Part of a small language model's weights: width 128, rotary positions.
Each number is 128 + 32 x the weight over its row's rms, rounded and kept within 0 to 255. Layers, rows and columns count from 0. The size above them is the row's rms in percent of the matrix's.

# layer 6 MLP up, 512x128, rms 0.322, rows 281-307, columns 0-127
size [ 96 102 102 109 105 106 109  99 112  99 106 101  99  88  90  98  91  91  94 101 102 110 107  95 105 104  81]
[[167  84 155  68 115 122 116 147 117 113 138 114 128 181  86 101 114 133 169 112  94 162 133 161 160 101 122  96 145 132  73  97 124 149 160 112 100  77  92 129 109 150 233  95 101 127  82 164  96  96 136 123 168 130  94 134 107 158 108 138  93 163 164 115  94 147 145 187 125 129 136 171 151 194 101 115 132 150  97 126 172  90 186  95 112 124  92 148 117 138 134  75 138 154 159 158 186  93 119 120 211 100  63 123 123  86 118 137 142  99  83  52 123 123 121  71 129 123 157 173 150 100 146 145 177 131  97 158]
 [152 124 100 173 110 163 136 132 188 110 118 121 147  87 109 112  94 155 122  95  80 163 185 106  75 126 198  93  96 199  92  94 117 167 131 152 100  88  97 117 193 175 140  37 163 164  89 164 120  81 160  80 147 212 153 132 149 141  76 115 126 150  79 124 119 115 127  83 119 147 145 121 146 118 122  96  67 100 118 133 120 148  55 132 135 103  99 129 137 117 145 124 149 125 124 127 161 106  97 146 135 155 126 198 110  72 110 169 127 124 149 132 148 146 188 111 158 106 150 159 163 111 127 151 168 164 164 124]
 [ 92 134 137 106 141 135 144 137 135  85 135 118 150 164 145  79 112  80 105 160 106 122 157  85 196 149 138  94 129 198 105 105 124 107 174 149 172  69  86 140 121 158  79 183 145 101 140 122 135 188 123 168  97  91  66 118 133 148  72 128  86 107  79 142 133 133 110  82  88 108 137 174 120 133 121 148 108 125 161 102 138 181 183 165 199 185 104  78  74 170 166 128 159  88 147 140 138 189 124 106 142 109 103 143 154 111 120 129  82 117 124 137 131  62 102 108 121 116 101 134 142 177 115  48 172 116 126 159]
 [126 138  89 119 133 156 118 174 154 111 181 136 109  98 155 123 118 195 179 138  82  39 147 146 127  77 180 167 134 153 212 127  84 119  98 131 144 103 122 137 127 164 140 151 135 166 156 127  88  55 154 138 161 110 136  91 133 137 110 160 164 112  25 167 148 101 176 154 126 104  97 107 100 124  97 102  76 109 109 150 179 107 124 126 159 103 114 139  86 139 153 139  86  88 125 176 159 114 191 142 107 138  84 131 124 137 129 109 185 155 114 159 134  51 151 110 159 102 136  94 158 116 119 139 105 174 100 114]
 [102 175  89 134 101 110 111  53 130 128 111 195 130 126 118  76 104 101 159 128 151 126 111  65  72 160 147 151 136 137 121  74 125 136 125  88 111 197 174 165  71 140 107  89 140 164 125 138 142 160 135 146 184 147 128 134 119  76  97 177 114 104 143 101 120 147  57 112 118 150 107 161 130 121 169 156 119 155  71 120 239 146 118 137 119 109 152 138  80  64 178 111 154 157 131 133 158 111  56 166 161 136 160  70 119 125 189 130  72 151 106 131 122  97 143 128  78 127 137 112  98 131 122 108 139 111 146 114]
 [150 132 150 160 109 127 164 181  94  87 129 137 159 155 116 104 131 138 183  99 131 128 147  79 155  78 136 125 139 140 128 124  82 118 113  77 114 115 157 149 127 142  73 136 122 124 106 135 149 101 125 155 118 142  48 116 172 160  59 104  94  46 116 123 162 145 161 131 184 117  78 147 144 167 107 199 122  77  75 114 145 139 125  58 117  90 142  79 156  52 132 115 114  87 119 164  77 184 148  84 123 139 150 128 135  52 139 146 142 157 150 107 136 130  91 134 205 166 162 163  98  99 170 146 130 133 119 128]
 [108 152  93 122 160 131  82 162 108 126 193 103 162 131 153 190 124  82 148 151 111  99  94  98 146  57 110 139 123 107 126 201 180 102 164 115 169 141  74  79 136  37 108  90 154  92 134 140  85 106 107 129 141 132 128 112 116  94 121  98  91 168 133 161 180  89 114 202 126 122 168 173 195 122 102 112 189 164  92 154 116 142 130 126 143 167 152 131  85 138 109 128 157 126 118 143 133  97 111 157 143 120 103 136 110 130 140 101 126 152 127 105 148  47 105 138 145 194 163 161 140  40 132  93 136 148 123 141]
 [ 95 134 123 115 166  99 119 136 114 118  96 140  52 117 139  95 115 176 129  98 104 138 136 105 143 121 112 170 153 165 113 140 151 170 131 209 139 165 112 108  61 125 166 146 161 135 155  95 126 204 127 179 157 134 125 154 104 167  33 123 156 145 158 129  76 108  98 147  89 148  95 117 123 136 100 115 116  68 160 114 119 109 102  42 109 131 138 114 124 156  93 116  97 134 158 126 162 108 144 148  86 103  95  28  87 111 137 112 105 177  94  84 133 102 148 106 143 115 152 105 113 171 128  61 142 114  59 114]
 [106 115 148 197 145  14 119 137 130 135 179 129 121 128 116 148 117  78  69 116  79 131 136  75 156 163 129 143 151 175 134 131 158 133  90 131 132 186 140  90 138 136 164 134 106 106 142 142 141 134 149 124 163 127  67 108 151 199 147 183 138 110  89  99 140  93 175  92 128  87 180 129 152 108  72  92 115 139 126 152  97 168  93 182 105  62 153  93  91 152 104 124 157 121 123  83 101 194  81 136 136 153 158 151 125 111 140 158 162  68 158 132 122 104  61 149 159 169 157 112 111 101 113 147 124 109 146 168]
 [120 151 103 185 118 140 169 146 119 131 152 128 140 157 182 105  84 173 178 173 179 115  76 139 118 166 141 152 148 117 143  77 191  97 117 172 120 201 138 134 176 107  85 120 150 116 135 255 117  95 128 135 132  98 119 123 146 118 149 137  94 126  90 126 125 120 152 150 149 184 111  63 105 124 125 126 182 153 132 119 138 174 179 164 110 139 156 171 217 144 101 132 127 131 106 137 146 130 126 149 102 119 154 148  98 102 145  89 136 202 148 140 122 100 126 152 159 113 175 131 210 125 121 143 153 114 172 109]
 [146 110 147 147 147 137 126 121 129 140 115 110 194 171 102 130 152 132 126 130 154 118  89 116 143 153  91 151 186 187 120 108 160  35 157 122 103 113 142 150  99 103 122 107 119 131 125  88 107  79 139 120  96 179  48  96 173 123 111 152 143  75 129 170 130 145 152 134 170  91 135 143 188  54 147 139  68 123 108 154 172 149 150 150 162 129 159 105 105  67 178 110 160 146 163  98 117 121 145 139  98 176 132 114 146 148 167 175 191  83  79 150 126 132 153 143 169 121 130 149  75 148  60 116  98 148 100 204]
 [113 151 141 144 119  63 157 144 126  88 124 141 118  83 164 169 126 135 112 142 128 143 175 171 153 108  95 169 121 140  72 129 103 113 110 155 136 149 170 110 104 121 110 122 117 145 163 130 100 112  85  66  88  78  25 221 211 127 175  93  95  73 132 130 147  77 159 111 144 107 124 118 111 126 156 163 133 160 154  89 125 122 155 138 146  40 161  95 124 162 112 129 136  86 101 122 198 137 190 104 135 124 100  98 122 141 118  79 134 153 126 140 108  91 167 129 134  98 105 149 104 149 150  72 139 156 182 140]
 [121  97 113 129 107 156 153 111 167 166 138 114 196  59 127 122 142  92  83 123 110 133 137 149 134  91 134 157 164 153 121 119 126 104 164 129 110  90 132 133 136 150 146 114 178 117 116 119 126 135 136 131 126 248  31 105  96 160 143 141 126 163 127  37 146  93 149 180 124 122 233 109 128  94 131 146 131  96 121 107  99 135 142  85  95 112 136  67 150 153  96 154 138 116 160  75 151 115 172  90 100 117 118 136 140 132 101 135 181 210 173 119 147 147 103  67 118 107 145 158 149 132 115 121 173 100 131 115]
 [169 112  66 146  91 136  74  84 131 125 147 154 156 131 174 158 110 112 119 129  93 116  76  99 164 143 130 118 210 167 151  70 129 112 179 166 166 116 127 147 129  82 130 138 119 156 119 164 115 194 119 115 120 169 148 131  81 126 145 136 123  99 175 100 114 148  83  80 132 141 107  85 142 137 141  91 122  72 154 174 124 131 126 122 119 145 195  69 140 174 141 146 137 125  80 126 159 133  82 140 173  94 143 171 224 117  97 121 132 131 161 153 142 182 115 149 101 171  98 110  86 153 201 135  98  66 156 127]
 [145 110 113 101 137 142 117  77  93 163 117 108 101 128 134 113 155  65 116 136  95  50 116  53  93 130 137  97 109  81 121 145 133 113 144 149  58 148 174 133  97 101 158  87 108 204 151 171  85 132 120 113 137  98 113 126 102 130 142 228  95 107 170 168 109 162  76 112 146 127 131  94 129 144 158  86  94 128 125 139 163 127 126 112  76 165 218  87 156 146 136 127 153 132 110  99 153 165 104  76 153 129  67 132 157 127 167 119  84 153 151  87 104  83  78 124 124  92 122  87 134 104 111 116 189 140 149 114]
 [151  97 150  94 158 105 109 131 117 128 135 101 104  61 147 163 162 181 123 171 141 158 143 119 115 164 124 116 100 105 119  97 102 153 146 126 122 111 124  85 103 160 119  62 124 162  80 130 119 155 155 127 123  81 147 127  95 144 122 136 143 216 167 125 129 135 154 126 130 144 116 171 151 155 148  80  96 120  87 172 169 129 138 157 121 120 160 190 106 180 121  27 162  29 188  92 177 113  71  63 145 143 129  88 165 172 164 118  76 148 111 134 142 107  87 143  98 109  88 120 177 124 127 104 149 156 125 109]
 [167  93 140 121 105 121 134  48 164 147  69 193 156 163 107 151 133 117 146 112 127 114 122  86 158 123 130 150 186 127 158  82 153 135 228 117 102 131 135 103 147 107 117 145  98 112  85 131 155 133 113 104 137 137 173  90 137 104  89  82 116 157 166 174 123  89  93 140  89 146  93 109 226 149  71 136 109 115 135 102  85 135 152 161 145 170 152 150 168 129  16 136  64 119 133 140 155 127 114 141 129 112 163 117  87 195 154 149 126  61 107 118 137 151 145  86 122 112 113 151 108 129 145 113 118  91 153 140]
 [100 114  76 189 126 166  99  64 110 126 185 170 154 109 137 154 197 159 119  91 161 154 136 101 153 106 154 156 112 106  75 128 149 100 166 168  47 130 143 109 153 111 126 156 157 166 143 138 183 123 122  96 125 119 155 158  83  48  47  94 122 111 128  77 124  82 131 127  94 144 204  97 134 116 152 148  99 132 102 114 130 148 138 179 134 104 120 142 147  66  80 142 122 146 101 175 185 176 117 106  87 116 163 151 142 157  87 160  92 150 125 126 183 111 132 116 127 167 130 100 161 146  83  94 132 133 159 127]
 [145 146  93 135 143 134 106 153 130 126 158 177  77  95 214 126 189  98 116 142  96 142  81 128 174 171 183 121 118  94 138 112 135  93 154 111  76 214 147 145 109 133 143 120 103 121 154  83  98 143 106  93 155 120 136 146 150 178 154  95 118  90 140 103 155 117  69 160 112 157 141 110 148 117 133  76  68 143 134 131  74 172 119 156 122 117 132  64  54  66  91  97 163 163  72 135  77 108 107 153 166 160 135 109 158  76 123 131 117 130  73 132 149  85 201 149 146 121 135 134 125 123 170 101 124  84 119 140]
 [156 116 141 173 107 190 135 117 108 100 152 114 122  99 103 127 117 109 155 145 183 115 120 130  80  83 194 115 105 182 139 133 151  31 111 131  96  93 146 144 124  99  99 176 121  97 111 145 141  94 132 121 113  75 101  99 122 115 165 172  63 119 116 138 129 117  79 148  99 105 112  97 111 188 164  38  88  93   0  98 165 151 171 119  97 150 126 177 137  67 120 141 153 108 124 132 138 138  88 116 140 108 102 155 125 144 138 130 149 160 105 124 111 118  99  87 139 109 120  94 135 108 147 138  81 123  99 112]
 [109 133 191 122 178 175 148 143 142 131 147 104 109 124 140 132 156 156 139 103 143 118 124 167 138  74 142  91 159 138 120 139 125 129  89 144 141 154 104 104 134 104  91  23 125 105 114 166  79 140 178  74 115 202 115 149 124 148 134 103 206 121 152 113  64 189 134 136 145  98 122 125 202 117 162  67 125 153 178 107  92  48 149 142 121 103  94 122 154 161  88  93 137 126 145  71 127 122 128 148 107 104 156 129 101  84 152  78  96 158 183 150 122  99 159  95 115 132 141  84 149 110 131 165 133 129 171 195]
 [178 107  75 123 111 157 140 114 125 140 100 161 149 155 134 151 154 124 114 131 112 101 108 130 148 106  73 152 102 141 157 119 189  99 116 154  87 165 127 138 132 155 126 160  44  94  85 144 129 210 134 184 110 132 110 129 138 120 197 138 122 152 151 132 131 202  84 186 134 175 181  60 100 182 139 117  74 132 181 156 150 145 138  74 135  90 105  85 135 133 141 123 119  88 150 143 143  58 108  60  63 157 152 129 144 137 187 112 109 167 134 163 120 136 170 162 103 109  99 133 144 128 134 101 121  96  82 106]
 [149 128 129 112 127 105 172 131 110 118 138  92 128 102 107 135 110 157 129 132  88 149 184 116 133 173 122 107 117 103 111 174 177  20  90  84  98 117 184 146 145 131 126 157 166 107  70 155 112 102 137 165 117  86 110 150 143 121 150 126 169 160  86  89 137  81 130 143 144  77 149 125 132 201  92  72 198 127 138 100 122 118 143 133 128 136 127 127 133 179 151 203 110 103 164 180 110 178 141 113 123 143 139 151  95 103  71  85 220 158 150 160 129 142 101  62 173 146 170 127 142 155 117 144 146  89 168 144]
 [ 61  87 144  88 127 179  83 153 113  99 128  98 143 105 150 108 127 140 153 101 137 128 139 116 126 112 158 101 122 157 120  92 100 112 134 153 168 189 111 123 119 133 192 131 146 185 121  99 111  87 160 154  95 146 104 127 114 195 124 107 151 158  75  82 117 167 162 183 188 125 159  92 106 111 116 204 153 144  70 183 153 156  93 158 110  67 111 125 119 158 100 144 162 116 142 139 102 142  93 133 101  65 106  55 113 125 151 100 162 159 135 186  85  98 124 164 110 118  69 108 128 181 135 144 145 171  64 110]
 [169 105 142  79 151 129 150 135 151 140 114 144 154 119  70 142 139  50  83 122 144  95 135 103 122 113 136 139 165 128 151 104 181  77  88 142 129 175 139 135  70 130 140 163 132 160  81  76 105 109 144 129 130 178  84  86 134 155 120 123 130 122  65  81 151 137 140 155 161 125 121 160 129 190 166 138 126 129 168 107 102  90 140 177 120 169  88 155 119 147 151 122 165 154 104 137 137 159 167 113 145  82 119  99 143 100  93 123 110 152  88  82 154 110 131 174 190 137  40 154 137 123  29  78 104 148 207 137]
 [160 125 167 132 115 142 113 111 160 164 137  83  80 201 110 113  76 113  97 167 172  75 120 117 143 133 150 112  58 103 127 135  94 120 174 113  96 175 145 138 129 123 151  91 102 131 147  84 150  86 112 144 132 131  56 158 132  95  79 175 106 116  58 124  95 116 158 157 148 146  70 160 116 180 139 160 111 208 132 109  82 137 170 140  88  73 111 114 149 136 170 145 109  91 156 137 105 133  98 140 137 169 124 150 153 172 103  70 129 109 123 104 181 157 157 130 160 136 132  48  88 173  99 119 127 170  88 160]
 [163 148  64 123 115  50  99 140  93 162 136  78  85 134 150 114  99 101 138 122 142 144 136 103 143  70 195 171 127 143  95 100  89 172 136  89 128  93 128 125  89 109 159  87 142 166 120  92 117 114 132 133 145 153 147 137 115 196 111 209  73 104 163  62  83  53 106 167 150 123 141 174 139 121 142  89 135  81 134 165 149 129 154 158 158 129 103  87 100 172  53  91 126 137  98 126 116 152  80 131 130 166 120 128 225 151 132  97 139 144 158 137 109 163 109 139 156 143 125 119  66 146 135 159 139 121 118 142]]
# layer 6 MLP down (transposed), 512x128, rms 0.233, rows 281-307, columns 0-127
size [101 101 100 112 101 111 100 101 112  86 104 101  97  87  89  94  91  90  86 102  96 109 110 109 104 115  76]
[[154 152 112 145 152 132 169 118 146 127 126  73 135  59 104 108 104 127 102  82 106 149 153 168 206 119 170 215 158 150 129  97  68 192 199 162  91 104  90 131 110 137 172 130 146  99 145 112 161 148 150 139 108 150 102 114  84 174 150 129  53 119 147  87 148  98  95 153 142 136 110  92  72 125 116 164  99 129 121 136 149 150 106  54 106 143 121 165 122 127  86 167 151  50 100  54 129 140 107 132  71 169 143  94 122 135 132 155 121 131 121  99 104 146 157 106 114 115 153 132 126 180 143 175 129 177 138 155]
 [108 172 151 117 179  58  92 137 111 234 127  83  95 151 125 129  94 178 140  97  96 143 176 160 112 147 124 177 210 148 141 155 108 145 136  94 118 141 119 135 128 106 108 125 110 146 138 118 175 109 115 136  98 109 155 101 122 131  97  89 154  96 136 132 103 110 126 114  69 148 151 129 113 161  77  83 119 115 179 179  89 122 131 101  97 124 180 141 132 146 144  88  56 146 124  62 138  80 185 105 135 147 166 128 101 120 135 130 132 108 162 113  82 112 157 115 100 135 195 165 142  76 131 210  97 102  75 133]
 [169 137 112 108 145 180 177  83 129 161 109  62  95  76  70 170 111 140 143  64 124 148 135 117 131 112  93 102 120  98  85  79 142 167 138 103  78 112 107 158  93  84 140 109 101 110 196 148 156 131 142 124 123 120 115  78  69 128 143 183 156 137 145 153 169 135 113  67 120  72  70 132  86 133 165  93 127 131 147  86 116 169 137 145  91 129 177  88 143  78  31 152 154 112 128 126 142 147 127 108 119 107 114  88  83 133 121 138 125  97 125  85 119  89 142 147 121 146 122 130  67 128 120 195 188 158 148 161]
 [131 146  77 160 102 124  88 132  80 152 194 142 114  86  97 108 160 134 167 103  84 118 185 118  99 119 135 151 108 159 129 106 162 139 118 120 130 135 115  93 165 121 116 133 149 183 118 189 147 146 168 218 128 133 202 189 128  94 171 108 151 120 120 121 127  95 121 141 155 103 102 124 133 166 183 133 125 105 133  76 181 135 101 119 170  97 164 130 146 114  96  58 106 130 107  90 195 199 128 125 114 125 154  83  67 164 101  86 141  94 128 164  93 121  88  91  92 127 104 138  72  50 131 109 143 154 120 128]
 [120 148  87 166 124 108 104 125 108 146 131 110 145 108  75  62 141 122 151  93 102 109 156  92 170 180 173 109 165 107 141 108 146 139 109  57 112 124  81 117 114 163  92 102 122 157 132 117 255 171 140  98 180 159  90 159 158 177 146  57 113  75 115 100 142 163 132 107  98  95 161  91 111 159 152 113 105 173 144 137 136 103  80 165 104 142 126 148 143 142 121  90  85 159  86 126 109  89 167 158 102  99 147 132 118 155 170 128 135 122 107 135 113 105 170 133 118 178 194 155 132 112 136 101  82  98  87 166]
 [ 99 111  99 137 167  84 156 105 106 122 172 105 133 127 189  97  83  92 160 118 129 191 121 154 121 172  59 106 138  71 120 117  84 181  95 166 105 167 154 130  86 143 165 109 135 147  80 123 122 150 120 157 215  91 157 128  87 157  59 152 154 106 134 146 116 180 173 114 123 159  92 117  98  57 132  95 110 149 115 206 216 129 144 168 163 122 111 127 103 135 138 114 178 106 169 143  99 113 104 109 147 130 122 125 128 152 145 123  94  95 155 110 140 139  83  80 124  75 143 149 113 196 126 134 124 144 168 131]
 [117  72 180 117 116  72  52 108 160 143 100 126 172 135 115 154  63 156 125 142  95 113 127 118 154 168  92 160  55 126 117 141 130  93 111 150 127 111 131  48 168 125 156 151 119 111 165 132 118  88 169 149 175 185  30 126 117 155 168 166 107  92 159 157 164  75 101  82 166 167 101 151 124  74 110 114  98 100 115 151 135 154 144 136  84 119 104 138 180 112  69 115 137 111 189 118 189 142 130 149 121 130 105 161 110 142 151 133  90 146 146 123 119 139 136  73 141 134 182 116 159 155  79 126  81 110 146 138]
 [102 106 101 137 124 111 123 127  90 154 120 126 163  89  47 131 140  63 103 133 152 135 127 117 157 150 139 170 166  62 190 135 132 157 143 105 104 108 153 153 147 174 129 109 135 138 196 153 129 223 121 136 123 149 131 114 128  57 176 133 143 134 153 131 129 162 140 153  97 154 148 158 157 144 100 208 100 133  77 136 130 156  93 112 111  83  57  96 102 101 140  63 157  96 191 140 111 116 114 127 106 114 126 134 138 148 122 171  99 160 177 133 119 117 107  97 169 130 224 116 186 115 166 131 122 137  78 165]
 [102 108 187 161  91 103 143 184  73 139 136 118 138 151 127 149 155  90  86 142 150 140 100 100 145 158 153 113  90 130 137  89  72 142 119 159  51 133 119 123 158 138 129 132 145  56 199 123 139 126 168 111 115 107 168 126  82 106 128 121 142 115 178 125 120 137 111 171 157 103  96  77  89 165 163 104 140 124  93  41  97 119 163 130 125 114 141 178  95 157 101  82  70 142  91 148 110  65 117 150 181 126  70  87 133 144 128 127  38 140 131 105 110 144  94  92 147  92 145 119 192 138 164 141 170 124 167 139]
 [117 107 121 118 158 111 124 161 176  95  91 154 115  99  84 178 164 106  92 105 100 130 144 128 132  47 137  97 147 150  94 118 146 147 115 120 162  88 134 114 144 196 182  86 171 152 122  59 154 132 103 144 116 189 106 142   7 124 130 135 190 109 148 131 182 117 118  99  88 147 119 154  24 103 150 145 115 175 144 140 123  86 146 106  97 129 114 132 125 120 156 148 140 149 138 106 111 114 139 114 196 154 124 128  59 111  73 151 135 120 130 162 150 147 108 143 147 173 152 177 131 136 160 174 104  86 124 110]
 [141  92 104 176 129 166  65 136 130  57 171 144 156 139 122  99 133 150 169 127  64  71 143  84 125 148 159  97  99 170 112 110 186 124 192 184 156 118 165 159 101 111  98 134 146 145 122 153 142  77 152 137 104  87 113 161 138 161 135  83 107 104 129 116 131  75 160 161 132 106  76 140 162 125 172  92 132 143 160 136  78 125 157 112 115 162 203 157  81  53  73 148 132 146  84 116 153 113 141 158 120 164  88 127 107 100 169 153 169  97  78 153 145 168  95 130 133 143 128  95 146 118  52 162  97 102 117 142]
 [ 89  94 105  58  89 132 156 190  96 115 167  70  74 126 169 103 107  88 192 114 123 149 131 142 140 120 166 148  99 136  85  93 166 120 114 112 194 147  55 120  85  95  74  97 104 108  80  89 138 121  91 124 173 157 121 170 141 160  77 159 161 144  59 133 143 187 161 124 149 117 211 156 109 100 120  98 117 171 137 145 141 146  97 132 124 191 141 179 111 154 134 130 100 134 131 105  88 125 145  96 138 167  76 148 142 148 121  93  85 119 147 111 143 140 118 129 185 151 107 160 148 166 100  95 111 151  98 140]
 [122  90 142 139 118  76 107 124  95  70 161 154  96 101 108 120 124 105  75 154 116 144 109  90 104 142 113  92 116 137 176 119 139 113 137 108 126 146 176  57 127  77 120 121 146  90 196  93 166 121 167 123 107 105 125 121 194 114 129 114 156  85 181 123 140 172 133 187 106 120 150 135 154 131 209 140 155 161  72  78 131 164 103 110 133  77 140 134 124 132  85 171 103 128 180 124 124 133 180 102 154 111 122 134 135 139 130  88 137 125 127  56  98 153 180 156 108 142 163  68 177 203 182  89 137  70 111  92]
 [ 66 102 103 109 141 103 146 154 107 128 156 130 114 149  99 145 117 119 112 121 159 108 168 166 146  69 104 168 131  77 109 156 158 165 102 116 111 181  72 115 129 129 178 166  82 138 186 113  61 187 151 181 104 121 153 112  29  94 137 113 143 163 109 106 117 105 101 174 141 161 115 145  92  91 114 171  89 162 118 103  83 157 157 110 101 167 134 160 149 191 133 104 136  98 186  82  97  99 209 159 161 127 128 162 117 137 180 132 113 126 157 142 117 140 114  87 136 187 142 161 108 132 117 102 129  99 176 161]
 [197  95 174 172 137 146 102 112 139 183 142 115 126 138 131 183 120 179 110 138 132 158 151 114 126 112  58 105 160 103 116  89 138 140 138 105 167 134 100 123  99 137  83  93 125  83 140 160 153 133  75 171  97 142 114 119  12 150  94  64 162  95 119  88 107 168  87 115 136 180 152 193 139 150 107 181 117 185 143 116 138 146 120 174 121 134 110 192 130 127 126 167  67 142 105 138 132 158 139 138  87 151 154 118 150 116 107 137 161  75 115 125 127 103 141 133 138 167 182 119  96 114  71 137 110  76  63 118]
 [153 128 143 174 138 115 183 181  83 207  96 129 151  79 136 169 136 110  88 189 157  92 169 169 156 176 130  91 147 161 120  98 117 168 135 102 200 145 120 154  87 144 116 105 113 100 122 115 105 111 116 117 124 106 200 114 132  87 134 135 123  96 120 138 141 148 137 169 125 142 126 131 163 113 141 168 146 147 167 137 117  96 131 116 131 186 129 153 111 147  29  73 129 118  65 132  99 179  99 128 141 138 134 143 157  81 140 225 181 147 104 122 117 118  48 151 108 120 160 134 148 101 119 128 113  95 165 180]
 [124  63 163  91 186 140 139 125  80 150 194 106 141 118 162 113  89 111  47 134 152 137  84 126  97  90 152 144 202  73  93 155 181 133 104 120  89 142 121  79 138 130  68 142 205 137 142 152 156 126 120 131 155 101  86 157  71  84 105 124 152  85 114 127 157 172 179 151 133 150 121 157  83 132 158 115 111 145 107  44 147 162 105 128 149 107 130 139  60 101 150  66 156  90 189 119 140 138 128 156 118 104 144  98 153 134 150 142 125 154 148 123 106 120 119  99 149  90 138 164  72  99 127 166 106 120 165 143]
 [138  39 114 126 201 137 144 139 140 141 107  79 126 125 103 170 120  89  86 157 170 180  90 152 122 125 174 142 106 103 167 105 125  76 150  98 171 147 110 122 146 140 135 126  77 161 198 136 103 166 168 113  95  97 125 165 138 178 144 168 153 128 148 172 123 132 152  98 100 114  92  93 134 103 154 109 140 186  92 131 109 177 170  88  33  98 149 140 137 159  68 149 157 136  85 149 149 140 125 108  89 164 158 136 143 142 111 116 118 125 176 111 139 147  67 144  72  96 204 149 124 153 156 170 160 150 133 106]
 [151 147  60 109 101 150 158 115 109 170 154 124 100 123 149 113 135 132 148 122 142 138 113 151 173 160 153 107 117 113 103 131 147 115 151 104  90 172 154 123 114 158  90 147  95 129 101 183 156 117 134 127 129 128 112 140 154 211 110  93 138 126 139 111 128 114 131 147 139  92 125 102 220 108 141 169 122  78  78 163 104 128 122 131 128 169 114  89 115 137  94 125 125 164 116 147  97  93 144 174 172 159 153  53 185 112  99 133  52 214 124 140 131 141 197 151 129  81 180 123 105 155 198  97 128  25 146  94]
 [ 96 124 100 119 134 130  97 108  98 160 121 138 113 157 106 176  46  72 142 180 118 154 101 126  90 157 113  87 142  79 110 105 115 100 192 145 115  96 163 148 123 140 103 126 169 110 208 132 113 120 142 128 147 159 152  88  72 111 186 140 169 155 123 129  82  89 109 139 121 119  73 131 183 109  61 135 149 156 134 134 140 106 151 109 185 183 146 112 112 195 157 145  92  81 164  54  96 169 120 102 139 192 116 146  85 121  83 122 137 109 114 118 164 165 111 111 137  76 169 128 173 182 148 143 168 149 134 131]
 [ 91  92 143 162 163 145 141 196 134 168 132 154  89 126  72 174 101 123 119 126 160 128  92 130 126 133 124 172 126 137 123 178 108 167 114 109 143  89 143 130  87 165 164 114  75 107 186 106 111 116 157 121  69  88 157 135  81 108 202 102 116 121 178 163 159  61  86 109  90 149  92 134 158  82 126 119 175 143  96 114  58 143  93 125  61 113 138 137 116 120 107 118  66 193  93 153 186 139 122  92 111 117 132 141 107 125 181 132 150 165 200 111 165 165 117 146 115  82 103  91  96 130 102 109 159  88 137 137]
 [ 49 186 125 143 112 120  77  83 120 118 116 125 103  92 204 111 109 120 118 166 100 158 109  68 181 220 173  89  96 185 108 105 131 126 121 124 124 146 137 107 139 152 118 139  98 138  69 141 141 131 103 124 121  92  67 118 108 149 170 116 163  46 116 128 138  89 174 102 140  81 164  98 137 129 110 102 117 168  96  89 121 132 145 196 161  90 115  96 164 166 128  70 116 131 116 122  92 121 160 119 123 162 117 103 144  97 125 121 154 120 157 162 109 177 119 178 152 164 109 145 145 107 173 212 119 146  94 128]
 [ 96 154 133 187 118  81 118 100 130 118 132 106 167  65 129 136  60 178 160 156 123  95  96 107  95 187 112 106 107 119 150 100 202 129  57 130 153 165 114 147  87 153 118 127  88 126 125 173 141  94  94 128 104 100 131 179  89 159 122 120 132 125 113 136 129 122 129 168 131 116 170 130 124 185  78  50 169 212 100 144 145 127 153 125 162 150 121  93 141 143 143 193 119  81 150 147  93 186 100 118 166 131  79 117 105 109 109  71 175 157 103 159 108 190  87 139 117 123 142 129  92 135  76 178 111 125 106 132]
 [ 92 154 125  95 104 147 110 152  99 167  86 135  35 105 112 154 115 142 150 177 160 136 150 120 120  73  84  67 153 141 133 106 140 153 121 123 139 140 149  98 113 129 112 151 175 149 183 109 137  80 105  96 145 133 122  67 102 107 120 125 162 105 123 101 130 166  80 196 128 134 190 134 183 143 122 147 147 170 126 138 155 148 131  94 109  93 137 135 108  57  70 102 151 194 122 219  95 130 105 169  99 131 137  68 164 124 128 135 128 128  86 146 107 148 118 151 123 181  69 117  87  69  92 107 127 185 101 159]
 [126 123 106 163  46  84 155 136 212 126 160 158 133 202  35 120 145 127  72 134 158 173 116 113  76 128 100 136 152 141 162 118  91  42  87 145 110 128 112 156 138  78  64  75 152 168 133 116 126 132 151 100 120 129 122 116 115 151 192  98 105 112 112 143 104 162 134 119 189  99  97 127  99 141  89 159 169 150 132  96 150 142 151 125  81 135 112 180 156 143 144 119 147 105 120 124 112  89 159  90 145 155  86 143  90  98 152 119 114 119 106 140 122 152 176  93 162 161 122 156 152 150  67 164 144 104 188 123]
 [ 94  98 119 131 149 124 115 144 127 168 123 167 133 110 158 130 133 167 127 141 156 125 128 122 136 147 123  92 132  75 113 188 129 109 136 129  85 117 122 141 147  62 160 188 112  99 187 147 195 100 128 109 137 139 145 148 147  94 126 120 153 110 203 126 156 148 157  85 163 113 126 116 147 134  99 133 161 140 142  91  83 100  85  87  23 110 131  98 160 172 183 107  96 141 212 100  85 107 167 109 129 143 124 120 127 155 228 194 101 154 140  93  47 120 115 124  98 140 115  75 105 142 118 110 134 104  89  95]
 [147 103  66 131  76 119 141 152  85 182 151  85 138 121  74 129 159 204  73 131 123  91 123 119 136 141 135  89 147 137 115 104 137 114 159 112 116 163 111 182 133 108 107 157 107 122 132 150  77 133 185  78 133 185  82 119  49 139 119 133 103  99 201 173 129 105 156 109 100 149  76 150  70 118  85 154 140 172 104  95 104 129 135 101 111 124  96 152 154 185  83  86  95 135 135 125  92 117  93 132 138 145 124 147 112 150 198 105 174 177 118 155  90 151 142 127 132  58 163 195 133 176 144 122 147 135  95 145]]